{
  "hidden_size": 160,
  "num_attention_heads": 5,
  "intermediate_size": 768,
  "vocab_size": 1024,
  "hidden_act": "gelu",
  "init_std_down": 0.0,
  "learning_rate": 0.000608,
  "lr_mult_up": 1.31,
  "lr_head": 0.0059,
  "decay_fraction": 0.753,
  "final_lr_fraction": 0.0,
  "doc_mask": true,
  "train_tokens": 155100000,
  "max_steps": 4857,
  "dataset": "wikipedia_en"
}
Each number is 200 + 40 x the weight over its row's rms, rounded and kept within 0 to 999. Layers, rows and columns count from 0. The size before them is the row's rms in percent of the matrix's.

# up: layer 2 MLP up, 768x160, rms 0.1, rows 158-195, columns 0-39
# down: layer 2 MLP down (transposed), 768x160, rms 0.0707, rows 158-195, columns 0-39
up158,093,171,225,193,172,204,243,219,225,175,141,188,248,240,216,245,212,258,178,178,263,176,209,194,208,204,223,181,213,223,204,218,208,209,217,206,216,182,187,122,172
down158,089,154,284,226,204,193,152,204,198,197,238,132,197,147,178,213,190,215,221,220,188,253,188,206,165,165,247,180,157,247,200,119,175,209,149,197,198,187,258,207,242
up159,066,248,148,217,179,213,279,219,222,250,215,177,99,166,183,174,176,195,238,249,294,186,206,209,211,216,162,193,235,151,316,187,188,161,183,145,203,261,219,190,195
down159,091,258,189,163,288,179,217,291,161,239,241,199,222,222,174,220,177,264,184,201,227,222,223,169,274,157,185,181,228,243,235,190,181,217,197,187,180,185,264,187,167
up160,106,140,161,177,183,152,144,194,260,184,222,178,237,188,176,198,201,171,228,146,191,151,186,225,215,212,224,148,201,210,170,221,198,150,123,257,128,195,157,203,230
down160,104,209,152,233,164,166,273,215,164,271,221,183,152,235,204,214,175,146,216,225,184,213,219,154,139,208,198,235,195,187,186,198,154,225,193,231,211,211,214,216,172
up161,090,222,203,243,136,239,256,262,219,142,242,192,182,170,178,222,244,157,219,282,286,227,230,179,167,115,246,264,229,160,191,194,209,201,197,273,129,168,177,232,159
down161,084,168,214,249,200,215,211,304,192,183,211,173,148,306,213,190,185,203,212,223,168,242,181,226,159,162,205,168,173,181,194,207,209,197,243,198,223,192,270,147,186
up162,100,197,218,192,187,208,250,189,248,235,258,168,160,210,247,251,244,213,290,232,225,140,239,250,179,212,194,221,236,149,162,201,195,234,182,205,181,116,174,192,244
down162,093,170,206,103,224,239,185,170,212,93,168,187,175,211,259,126,236,131,164,133,231,193,228,204,133,179,192,170,186,240,258,132,245,204,215,224,210,236,210,160,176
up163,093,168,159,153,142,156,229,213,207,238,186,235,262,135,218,251,243,251,214,222,212,200,222,133,285,220,192,219,151,253,221,175,206,162,217,238,198,223,142,194,217
down163,087,239,232,117,120,229,154,190,161,239,145,284,280,187,299,181,246,245,210,150,186,135,189,193,138,135,205,145,271,231,153,184,183,189,177,214,205,208,198,228,212
up164,092,152,249,268,204,232,216,167,203,176,260,179,230,222,212,153,219,173,262,258,239,231,237,249,134,287,246,225,246,172,176,246,249,144,117,185,211,152,213,114,162
down164,097,219,144,239,240,243,161,192,177,179,178,152,249,159,315,177,229,197,119,247,158,196,214,104,238,201,152,174,238,121,209,157,178,176,260,212,164,207,195,202,213
up165,104,141,238,184,224,216,137,150,230,137,163,182,182,246,167,269,228,200,192,209,198,167,219,181,245,187,219,211,232,250,206,202,161,159,150,268,129,109,214,199,229
down165,106,208,206,251,187,214,152,203,175,213,160,162,126,217,164,205,244,148,231,204,196,277,157,217,188,180,248,207,197,170,278,196,162,298,254,214,90,174,215,230,228
up166,111,150,184,251,219,208,227,212,193,157,196,215,205,237,150,294,246,232,188,167,172,122,211,200,241,243,183,196,150,224,259,188,217,216,224,283,169,156,182,159,274
down166,123,136,159,230,196,193,225,230,165,220,271,162,167,238,204,293,210,166,256,136,168,178,120,220,186,244,190,166,196,210,286,179,244,249,208,159,223,220,162,124,209
up167,110,109,231,254,203,163,187,176,254,154,251,144,225,236,200,240,261,266,234,218,200,218,211,227,179,256,168,241,67,246,192,193,182,232,219,249,189,159,189,217,245
down167,108,225,257,168,173,258,156,176,218,171,222,169,133,181,213,256,170,168,179,282,260,276,196,189,171,194,181,206,252,225,192,219,205,233,150,186,187,228,252,139,167
up168,098,227,142,219,237,164,191,170,221,188,180,246,213,174,180,194,220,254,248,238,205,192,232,162,205,203,197,156,257,208,300,253,176,155,122,238,202,232,164,173,147
down168,093,240,187,141,191,165,213,235,255,202,283,219,271,139,175,237,203,171,213,138,195,199,264,175,197,194,223,196,222,229,201,126,241,181,219,205,176,197,179,204,230
up169,109,204,158,199,241,231,242,241,193,175,195,145,182,262,171,201,181,225,285,194,281,168,187,182,196,198,211,230,116,207,209,177,112,156,210,217,208,156,158,207,167
down169,115,195,239,140,209,212,200,209,219,275,232,144,215,191,245,264,242,211,206,169,228,248,190,238,253,283,179,110,141,207,226,175,154,104,147,253,220,154,149,184,165
up170,094,160,146,185,210,169,245,226,239,116,224,192,155,163,236,307,80,206,213,194,190,183,169,145,244,236,224,244,195,164,175,155,211,197,199,190,186,185,160,88,183
down170,096,213,203,212,224,213,177,260,143,198,224,141,131,213,214,204,233,195,236,188,198,218,211,250,130,164,284,275,254,268,228,233,214,177,161,241,151,189,254,215,204
up171,081,212,214,165,236,177,238,205,209,173,183,241,159,191,152,212,175,204,233,125,304,118,199,211,209,226,218,179,87,223,194,231,158,204,199,235,207,264,202,242,120
down171,084,184,198,191,181,171,196,270,170,260,180,171,210,142,196,191,239,231,236,200,181,256,166,140,186,151,157,201,227,190,207,199,241,103,198,244,160,139,146,212,226
up172,106,219,182,189,229,194,247,237,223,203,221,207,189,189,202,175,157,181,219,203,195,165,190,314,226,256,181,197,199,177,246,263,219,184,111,195,187,208,236,163,200
down172,108,286,137,160,244,235,151,264,220,131,185,144,273,147,198,160,194,199,221,172,279,155,217,209,261,204,204,250,181,150,181,249,197,192,234,117,177,220,188,185,135
up173,102,124,184,194,192,185,224,250,171,213,222,149,175,125,213,211,198,218,214,284,164,226,206,173,272,162,221,240,175,206,187,234,214,187,201,210,198,175,278,140,195
down173,105,153,159,246,193,193,190,265,151,239,231,131,183,243,235,154,213,197,199,219,132,201,182,250,170,171,231,204,194,289,208,226,191,194,200,217,237,133,194,168,179
up174,103,184,230,195,139,209,250,236,207,102,192,193,252,251,190,183,278,185,194,201,255,199,249,189,207,169,162,193,284,179,167,271,201,215,161,187,202,162,195,198,182
down174,096,132,230,190,241,175,218,234,120,214,192,185,270,257,277,226,226,265,243,176,201,149,133,212,170,174,194,289,274,155,191,209,202,250,268,194,174,156,196,174,201
up175,072,213,169,242,237,270,167,206,147,205,204,132,160,210,155,223,111,276,260,229,243,212,157,148,200,179,218,215,191,101,242,203,179,218,152,141,90,146,214,174,235
down175,087,231,211,209,216,232,206,186,112,238,226,164,144,191,120,145,169,210,151,298,245,255,227,187,179,187,194,200,255,165,180,188,170,223,228,226,218,225,225,233,178
up176,115,198,163,268,209,224,202,166,261,173,179,164,211,127,160,244,242,160,164,183,240,171,166,203,263,173,190,259,191,246,196,267,210,170,203,234,186,237,177,223,300
down176,087,259,187,242,193,192,203,130,241,158,209,234,227,219,278,173,219,183,173,175,186,154,230,182,171,202,273,212,233,260,219,226,205,279,216,191,202,140,198,255,205
up177,108,157,187,200,232,179,215,210,230,229,259,240,215,153,125,243,187,289,212,169,171,204,260,193,270,266,178,232,164,232,240,230,165,214,126,233,191,171,148,214,242
down177,103,150,230,132,214,195,205,115,186,278,211,179,157,158,136,156,228,231,170,211,255,204,239,223,185,141,172,168,191,224,192,210,177,192,216,157,211,218,197,227,198
up178,108,182,158,293,130,201,134,158,180,186,177,142,246,216,174,198,136,274,296,173,220,142,196,171,153,165,247,161,254,178,209,273,223,195,214,258,199,167,225,223,163
down178,117,155,244,195,204,229,212,148,180,191,210,179,251,238,217,276,223,216,231,212,229,167,171,120,186,185,182,237,190,220,182,146,197,211,213,238,227,189,204,229,194
up179,104,148,197,191,229,212,221,244,206,211,267,190,170,101,144,214,192,280,208,129,253,198,193,229,256,275,253,205,131,176,249,159,175,202,144,217,159,176,229,156,127
down179,112,184,164,191,187,120,192,254,232,289,201,194,198,193,156,147,231,206,260,263,217,160,241,217,177,230,238,227,250,239,218,209,148,247,308,243,204,215,142,217,201
up180,088,171,142,166,152,204,195,172,251,122,177,165,223,265,241,200,191,268,240,218,133,196,178,188,212,181,238,287,214,147,215,209,218,229,231,219,158,161,220,217,226
down180,095,164,222,252,231,184,229,249,199,215,226,245,202,205,119,211,164,217,179,271,252,208,214,226,242,253,212,157,163,224,255,241,177,149,188,181,144,217,216,168,202
up181,085,188,199,225,160,234,173,221,227,215,226,267,156,242,166,207,211,227,274,224,206,262,230,210,245,165,142,201,225,157,246,156,211,197,262,192,167,287,180,219,142
down181,087,234,260,196,273,195,213,220,200,136,159,196,225,183,229,200,192,169,206,214,145,166,100,238,245,201,164,178,250,239,264,239,184,270,226,162,257,258,224,184,264
up182,099,144,94,238,254,197,220,233,219,126,189,155,211,180,202,170,224,267,235,187,255,216,201,157,214,185,175,225,181,195,212,175,135,148,222,214,173,169,192,153,203
down182,098,262,220,210,207,140,224,167,193,228,167,179,209,224,189,153,230,190,224,162,237,302,116,239,209,136,176,196,168,176,205,150,175,179,200,283,225,208,176,164,212
up183,107,153,214,221,184,193,194,194,202,158,234,250,215,167,187,279,127,237,273,193,194,215,216,149,286,213,250,144,204,240,232,178,175,206,188,264,172,176,147,218,206
down183,099,140,148,199,154,172,192,145,215,281,198,212,165,234,160,223,152,224,195,184,257,153,202,246,151,237,211,194,172,192,131,209,169,169,268,113,169,194,228,239,196
up184,095,194,190,228,168,204,227,208,275,201,189,87,195,250,202,213,217,295,261,198,239,160,196,135,194,162,238,255,272,180,198,205,211,170,205,233,190,166,203,144,189
down184,091,156,177,224,245,195,174,200,183,235,250,206,134,197,219,197,226,180,230,226,167,168,247,185,168,236,207,254,222,270,233,249,115,253,201,204,232,178,218,232,193
up185,110,181,218,220,162,129,182,147,209,166,205,161,132,212,281,218,260,181,216,158,221,203,187,121,163,179,219,222,192,197,174,264,220,147,198,133,174,191,163,148,219
down185,107,234,144,189,200,235,132,207,142,203,259,167,150,159,173,202,223,187,204,211,253,158,217,264,157,119,183,243,179,192,168,191,209,143,209,255,232,136,234,213,199
up186,098,181,178,230,227,240,223,212,281,216,248,227,130,200,228,240,144,180,155,160,200,229,240,243,223,243,199,222,187,155,213,155,250,170,180,206,229,272,243,226,121
down186,094,199,230,128,221,209,192,228,156,185,203,200,201,182,295,205,186,210,142,265,262,260,191,184,241,192,144,241,228,149,164,190,223,221,264,153,185,241,221,189,201
up187,107,178,233,204,240,197,222,201,199,226,277,184,245,167,189,209,265,224,358,167,229,200,229,144,173,179,201,210,182,135,197,299,238,243,231,175,183,227,207,160,191
down187,110,107,154,185,231,174,213,157,158,194,132,225,253,193,270,173,233,195,144,187,175,177,279,188,216,229,180,182,105,165,248,177,198,238,175,225,177,321,218,206,224
up188,109,184,215,241,199,207,160,201,189,222,170,223,160,189,159,170,203,196,305,195,160,173,223,134,254,154,233,225,228,273,281,284,293,122,215,216,145,248,236,244,131
down188,121,261,166,233,240,198,205,249,159,83,158,221,154,173,166,181,221,163,207,153,127,222,244,218,249,183,200,225,172,210,251,247,225,179,233,235,150,159,125,152,179
up189,099,202,266,207,142,139,206,182,238,214,236,196,222,233,171,206,181,155,198,177,169,237,234,240,198,189,199,222,220,183,229,285,233,163,116,230,243,236,224,239,224
down189,090,120,188,216,208,154,160,233,184,219,164,216,159,161,200,166,163,224,212,151,233,205,214,199,222,215,246,185,182,173,280,105,263,250,193,218,201,218,177,202,174
up190,103,160,111,201,209,227,122,260,251,147,200,223,239,197,198,201,245,287,270,218,223,268,189,158,204,201,207,156,242,207,227,206,108,208,181,217,111,146,207,159,153
down190,102,206,177,154,193,164,154,190,234,212,257,262,229,177,145,197,244,250,224,106,113,138,198,164,204,123,228,159,222,159,188,198,156,180,240,178,227,191,204,111,228
up191,086,186,122,275,235,242,179,197,206,114,169,189,176,212,262,267,132,277,179,249,204,182,216,93,268,227,216,285,236,173,166,194,255,213,225,179,230,204,108,253,207
down191,092,212,218,220,144,204,162,160,179,250,232,177,191,224,194,167,187,112,159,171,219,180,242,234,166,167,235,223,175,233,184,218,223,241,185,157,302,161,208,195,210
up192,100,169,128,186,219,138,174,196,178,122,237,182,250,171,197,238,148,209,179,248,215,164,230,196,263,245,219,174,157,120,203,172,173,220,176,230,166,214,217,195,252
down192,101,148,234,160,206,193,183,134,185,182,200,145,210,259,131,201,182,245,158,271,264,215,216,281,143,214,214,196,224,231,220,221,138,216,232,163,241,199,261,196,254
up193,105,153,238,180,173,206,277,227,236,227,187,246,209,174,225,255,211,210,160,129,196,99,236,158,189,258,224,220,169,221,172,230,180,225,182,225,175,276,146,184,202
down193,109,227,153,124,260,199,228,276,176,188,254,264,144,117,228,172,256,204,240,205,241,204,208,173,235,185,194,178,174,212,165,237,169,114,146,209,207,195,179,177,112
up194,092,181,120,250,158,166,294,155,215,176,224,286,187,195,254,202,217,221,303,179,208,179,198,142,173,187,211,275,181,225,208,237,278,174,92,222,184,158,127,218,218
down194,079,171,261,124,233,277,197,236,189,204,247,229,278,221,215,197,172,235,184,105,152,172,182,199,298,209,218,181,238,154,247,189,188,303,189,262,145,196,249,199,202
up195,075,177,197,183,293,244,168,218,215,147,195,185,155,220,232,182,190,279,179,224,238,96,144,254,261,290,223,277,177,158,228,174,270,223,194,197,128,192,197,205,223
down195,088,222,269,253,178,216,173,173,159,162,286,202,153,239,109,235,220,205,160,254,174,308,283,247,194,197,210,214,240,237,149,208,192,233,167,215,224,205,180,171,212